Part of a small language model's weights.
Size: MLP 576 SwiGLU, 8.49M parameters.
Architecture: RMSNorm before each block, rotary positions, untied embeddings.
Each number is 50 + 12 x the weight over its row's rms, rounded and kept within 0 to 99. Layers, rows and columns count from 0. The size before them is the row's rms in percent of the matrix's.

# layer 3 MLP gate, 576x224, rms 0.0802, rows 275-279, columns 0-223
101:57 57 55 48 47 55 73 45 36 44 59 54 31 34 36 73 57 49 64 35 29 30 28 67 52 60 42 54 55 77 56 62 46 43 51 40 25 51 58 56 51 57 31 45 66 49 61 47 64 72 42 56 45 38 49 63 37 43 38 43 29 46 44 51 44 46 64 35 61 45 37 37 51 54 39 54 66 49 42 54 43 53 55 74 54 62 80 65 48 47 72 62 31 20 45 56 68 33 59 28 26 38 55 63 53 44 36 72 42 55 30 46 36 46 64 53 58 54 38 41 43 60 40 43 58 49 53 65 65 52 57 61 55 48 72 27 56 34 48 52 40 51 67 38 61 53 56 53 57 61 45 48 44 54 49 41 82 56 37 34 51 51 48 51 53 34 43 36 35 45 57 63 46 34 63 64 53 46 39 53 39 47 38 47 63 59 47 31 31 53 39 45 38 49 31 50 47 44 53 62 44 47 76 39 47 33 49 68 40 67 49 56 38 54 48 51 28 53 67 42 36 47 21 22
100:42 54 44 32 61 30 18 49 45 58 52 63 41 44 52 42 39 58 77 37 51 63 67 57 51 40 43 43 52 49 53 51 57 62 59 49 37 56 57 45 73 30 49 29 57 66 36 43 32 36 50 22 58 39 63 57 50 38 46 52 53 69 48 55 46 21 61 61 49 29 62 42 43 55 71 42 53 24 47 63 61 47 47 49 37 45 57 47 44 63 52 44 53 31 34 55 36 31 47 63 55 47 38 54 53 45 53 45 43 65 50 43 39 30 60 43 39 49 32 80 72 37 52 60 60 44 58 63 46 42 54 47 56 39 61 69 37 64 35 36 72 72 46 31 51 43 69 59 43 48 36 53 44 63 43 29 45 62 57 45 45 64 54 44 66 52 38 40 55 62 64 39 49 47 58 59 55 56 63 30 45 80 73 59 49 44 40 43 37 39 70 45 40 61 62 54 45 58 56 45 58 49 53 69 42 54 42 65 26 41 62 30 42 65 20 31 57 65 43 27 36 54 48 35
098:58 35 65 37 38 33 40 49 25 64 43 65 57 47 53 67 60 58 57 38 41 32 68 54 34 62 51 43 56 71 45 57 56 46 51 67 44 68 28 54 27 43 40 21 47 47 25 27 64 66 62 69 59 54 66 65 49 36 49 33 33 53 42 40 71 54 40 60 54 48 48 47 28 61 38 41 37 43 34 49 37 56 50 42 50 43 64 58 67 50 62 45 38 53 66 44 46 38 53 55 57 56 54 49 48 44 55 48 42 52 41 51 57 55 53 58 43 55 41 62 59 65 61 47 69 70 48 65 49 29 54 72 52 69 75 55 42 38 42 52 41 52 51 60 28 56 29 47 25 35 55 81 65 57 49 35 59 52 54 06 52 66 39 34 33 54 46 47 62 51 28 47 47 49 41 54 59 49 61 45 62 30 49 56 67 53 42 45 60 31 60 48 61 68 70 61 52 44 56 70 49 58 63 56 56 52 33 52 51 44 45 72 73 63 43 35 67 48 61 52 50 53 55 51
100:54 36 66 63 51 49 71 43 68 58 47 43 47 34 51 50 36 41 39 41 58 64 44 69 71 38 32 49 52 47 44 83 55 42 60 47 46 43 49 51 47 40 41 68 48 47 58 46 12 44 52 78 45 47 59 39 58 51 39 45 37 57 31 54 42 42 64 55 55 45 64 68 49 48 46 64 63 36 49 91 62 49 44 37 58 54 46 58 58 45 57 56 73 44 45 55 57 39 37 55 27 49 43 57 23 30 50 50 43 63 48 40 44 61 55 43 54 60 72 52 49 56 65 40 55 30 46 43 41 79 64 42 53 48 56 22 37 43 56 51 57 57 45 41 41 65 41 56 42 51 48 39 76 37 36 60 46 51 32 41 51 74 37 42 52 45 54 54 23 57 56 44 39 58 37 55 48 53 38 33 44 48 44 54 44 53 61 32 23 43 39 37 51 46 73 54 59 53 72 44 65 34 70 36 61 58 28 50 42 42 55 53 55 53 56 45 41 77 41 75 54 36 66 71
108:38 63 30 39 39 21 61 74 51 36 46 58 54 24 39 68 53 45 44 42 35 55 29 53 52 48 63 67 41 45 60 38 47 81 53 31 42 50 45 34 54 65 47 40 50 51 53 37 58 44 48 55 64 24 44 55 38 47 43 28 45 39 57 59 52 27 36 45 47 46 38 40 59 52 53 70 60 35 21 33 44 54 47 37 54 56 49 57 41 47 32 42 43 40 73 73 48 43 34 52 46 63 50 64 51 54 28 53 63 54 26 45 61 49 50 53 45 37 62 58 40 63 38 71 69 39 50 48 37 46 53 52 41 65 46 41 48 55 37 70 53 67 56 54 50 59 31 42 57 50 49 46 75 35 58 47 29 56 43 46 32 77 51 70 37 64 35 54 48 40 47 50 30 56 42 37 51 40 24 64 31 59 52 32 45 54 45 51 37 51 73 36 64 50 62 44 34 42 45 80 38 55 41 47 37 65 57 60 48 42 34 61 60 72 38 59 32 53 36 44 51 37 52 61
# layer 3 MLP up, 576x224, rms 0.0808, rows 275-279, columns 0-223
096:16 74 36 45 42 39 50 40 70 39 50 62 59 41 51 46 55 61 31 64 66 74 52 56 48 45 43 64 55 67 40 35 55 65 58 57 49 47 31 53 49 38 47 30 35 51 52 19 74 37 36 31 53 74 37 50 65 46 55 52 71 55 50 36 38 37 45 52 65 56 66 63 65 47 60 53 75 34 45 28 45 52 34 43 63 50 43 15 45 58 57 53 44 44 38 54 70 55 65 61 39 46 74 68 42 56 64 39 49 56 30 57 52 65 56 40 52 63 64 69 67 48 71 43 51 43 45 43 44 42 43 45 48 50 45 33 57 45 25 50 45 59 61 61 53 65 44 43 52 32 56 49 49 24 45 63 61 78 32 55 61 58 34 52 51 49 46 60 77 53 52 50 39 52 67 47 47 49 64 32 63 37 59 36 42 42 34 50 47 47 39 38 44 56 61 50 75 38 45 46 65 37 52 51 45 34 68 46 41 37 65 55 56 38 42 36 45 32 40 51 39 49 46 41
090:55 50 51 63 38 43 58 55 53 46 58 46 55 46 51 62 54 30 72 48 55 53 64 48 59 86 39 54 63 59 67 54 44 43 64 47 73 56 46 52 54 53 44 21 44 68 64 59 32 51 44 54 56 37 28 37 28 36 34 41 64 32 41 45 45 62 47 41 44 57 47 63 46 40 33 64 64 47 53 38 34 60 50 62 30 58 47 64 77 63 65 47 54 60 45 53 31 59 22 39 26 53 57 45 39 41 29 48 42 48 42 48 64 32 57 58 45 63 45 55 42 53 33 57 36 37 61 67 52 40 47 30 45 52 60 34 50 46 42 50 39 48 70 37 45 42 29 39 67 37 61 53 43 38 40 33 61 57 58 55 46 36 72 65 46 46 51 43 41 69 48 67 45 54 63 41 59 63 42 60 53 16 67 30 64 37 32 35 51 23 38 27 70 55 56 55 48 49 64 61 65 60 34 32 41 52 50 47 63 71 46 46 69 56 59 50 46 56 54 28 52 60 52 40
096:44 53 63 51 40 40 50 56 57 50 46 38 64 51 62 60 39 65 49 58 56 56 36 52 59 29 45 48 47 64 46 34 63 48 37 79 42 39 60 48 55 62 50 33 32 75 32 56 37 58 52 61 36 53 20 40 63 50 47 45 45 49 68 56 45 50 63 62 40 59 62 53 59 59 44 49 32 59 56 56 55 45 43 60 53 61 45 26 43 49 64 59 39 69 67 26 59 50 46 42 57 54 57 72 59 68 67 40 56 55 54 20 57 22 54 43 52 67 76 63 46 41 36 75 56 31 60 70 66 52 61 46 61 35 39 57 57 48 66 39 52 81 33 31 56 59 37 68 66 54 80 53 57 39 48 57 46 34 56 88 65 40 52 65 39 52 36 49 37 36 59 50 64 59 35 49 62 50 58 46 77 48 53 36 23 51 44 49 49 63 46 46 59 45 31 43 44 68 51 41 43 45 42 68 62 63 45 54 56 35 53 46 29 50 30 45 47 57 45 58 38 48 49 51
104:78 46 29 40 52 48 53 51 45 61 66 54 38 44 76 52 47 47 54 54 45 48 38 39 48 66 36 41 55 65 55 52 32 45 29 39 50 35 33 61 44 65 55 32 49 49 47 43 45 71 68 56 71 53 47 44 66 63 22 37 57 70 62 75 49 45 33 68 61 38 54 44 52 34 61 58 66 39 47 54 56 60 49 60 48 43 48 42 41 28 55 44 51 74 62 42 61 43 59 53 56 50 49 55 51 57 28 32 39 66 66 68 50 51 38 74 41 60 58 40 41 64 80 46 72 68 65 40 50 19 27 38 36 55 57 55 55 44 50 63 29 50 50 57 38 38 45 53 50 62 54 59 54 38 69 46 59 38 61 67 38 49 50 50 58 54 49 47 57 54 53 44 59 37 58 73 64 38 48 55 58 77 30 33 74 32 60 29 57 33 31 46 53 46 57 64 65 47 64 48 43 42 49 33 55 59 50 38 36 46 57 51 43 57 50 43 66 38 48 46 59 72 74 34
107:48 69 24 55 51 51 66 40 51 61 54 30 71 50 40 51 48 49 53 40 38 55 42 48 56 38 35 39 38 40 38 49 53 40 59 67 81 55 44 53 54 53 43 44 59 50 51 60 37 52 36 41 48 53 54 49 47 72 59 44 61 38 71 34 61 31 33 35 43 53 59 55 53 57 41 25 50 37 43 41 31 47 58 59 58 41 33 44 44 46 47 59 47 52 54 52 54 62 68 40 48 65 53 27 52 43 25 36 30 51 42 43 56 61 73 35 31 35 76 39 48 45 38 55 43 56 48 51 33 47 45 61 44 54 51 41 42 67 46 41 54 56 34 41 44 63 41 59 47 18 43 68 58 51 50 56 51 32 53 53 52 81 47 42 38 35 61 56 31 21 58 36 40 59 45 43 58 46 73 32 50 76 32 65 50 48 34 67 53 61 37 43 51 48 59 50 60 48 64 54 37 17 72 48 44 36 42 43 35 42 61 72 48 71 25 52 31 58 65 53 43 59 33 66
# layer 3 MLP down (transposed), 576x224, rms 0.113, rows 275-278, columns 0-223
099:67 58 43 62 38 40 35 53 64 36 62 56 27 50 47 50 52 49 59 50 71 44 41 47 60 56 47 37 37 21 37 32 45 63 69 84 51 55 53 45 53 42 43 62 50 32 42 60 45 43 64 62 53 19 45 44 45 42 60 41 76 59 67 46 52 46 36 65 43 73 49 67 28 51 69 45 48 32 41 54 33 52 51 46 59 41 51 49 38 50 41 48 69 47 31 56 62 58 43 55 43 59 41 47 30 58 35 39 55 73 52 64 36 42 62 49 43 53 60 43 55 48 53 64 59 53 35 56 08 50 62 57 37 66 42 62 44 52 66 31 51 46 41 54 66 34 61 30 39 47 61 43 61 47 71 63 30 58 44 50 47 64 54 44 42 61 37 40 31 41 66 51 51 42 43 43 42 51 43 74 44 37 54 61 42 51 49 47 35 40 38 49 35 44 67 30 60 30 55 39 80 58 57 68 44 48 51 30 57 64 51 71 66 60 54 45 79 67 50 48 43 69 42 49
098:43 60 44 42 52 30 18 74 46 37 57 24 44 36 42 63 53 50 73 42 49 51 70 35 75 38 54 41 36 47 48 52 60 59 32 46 40 56 58 62 52 36 61 47 65 45 54 59 37 54 56 36 51 31 41 55 43 50 48 50 58 48 52 67 54 39 57 52 43 35 49 38 38 72 66 44 66 40 38 62 59 59 41 46 57 65 65 67 58 57 41 48 59 38 43 57 69 33 46 49 33 63 35 59 51 49 45 31 45 58 50 45 63 47 63 41 45 58 36 66 34 52 34 37 64 49 47 62 44 58 55 72 51 52 53 52 58 67 41 11 52 71 32 33 42 56 62 65 48 61 41 48 40 47 59 35 37 57 32 44 44 53 25 48 13 56 58 39 46 42 56 58 58 54 45 40 56 41 65 54 73 51 74 70 66 43 45 51 37 28 73 51 65 34 53 34 45 59 61 77 58 51 48 44 49 40 52 56 40 63 57 41 40 54 46 28 61 49 37 59 57 39 27 29
100:42 29 78 28 42 43 46 54 61 62 51 87 55 49 48 57 52 51 65 52 50 72 31 48 43 41 27 60 56 69 37 51 64 44 51 52 56 48 52 48 56 68 40 32 45 49 56 30 77 46 41 44 67 53 46 42 52 37 60 34 42 42 51 45 49 28 63 40 60 56 54 47 54 41 49 41 63 53 45 58 43 42 47 56 58 43 59 81 40 28 78 51 39 76 38 42 43 44 59 30 55 46 45 62 51 52 51 73 39 83 45 37 45 38 57 53 40 57 46 56 32 63 35 45 78 52 36 60 55 50 50 82 54 65 33 56 50 30 43 56 35 41 53 62 72 30 42 39 47 34 62 69 54 55 54 54 55 80 56 49 60 46 57 61 49 39 50 46 64 54 57 51 38 61 48 46 56 51 55 34 46 48 37 33 58 52 45 55 82 56 29 63 51 57 64 65 49 61 46 58 74 42 64 72 52 39 40 57 40 38 41 51 56 59 62 39 33 47 64 54 53 56 53 44
104:49 36 30 24 36 48 45 26 67 25 58 64 43 49 73 44 53 33 48 57 47 49 47 67 48 60 50 33 69 56 53 70 61 53 55 37 56 66 54 61 61 52 53 52 58 59 52 70 29 63 49 32 65 53 48 49 74 51 52 34 58 48 68 47 41 52 51 64 64 61 43 64 50 40 29 48 38 56 46 66 48 57 28 46 40 64 36 55 61 39 42 39 70 37 53 45 39 50 48 80 66 64 62 49 45 48 44 61 43 60 44 41 37 54 59 64 39 57 66 05 37 37 54 59 54 65 72 56 48 59 65 56 51 47 48 50 52 54 33 41 54 18 49 73 54 50 60 42 41 53 31 65 65 49 55 44 37 56 30 52 73 66 50 46 54 59 70 46 46 56 81 55 48 48 39 34 62 54 61 51 44 44 61 48 41 19 43 48 60 47 44 40 45 47 57 47 67 42 50 46 52 57 59 49 70 29 43 51 48 34 52 58 42 43 48 68 59 56 53 55 83 51 61 67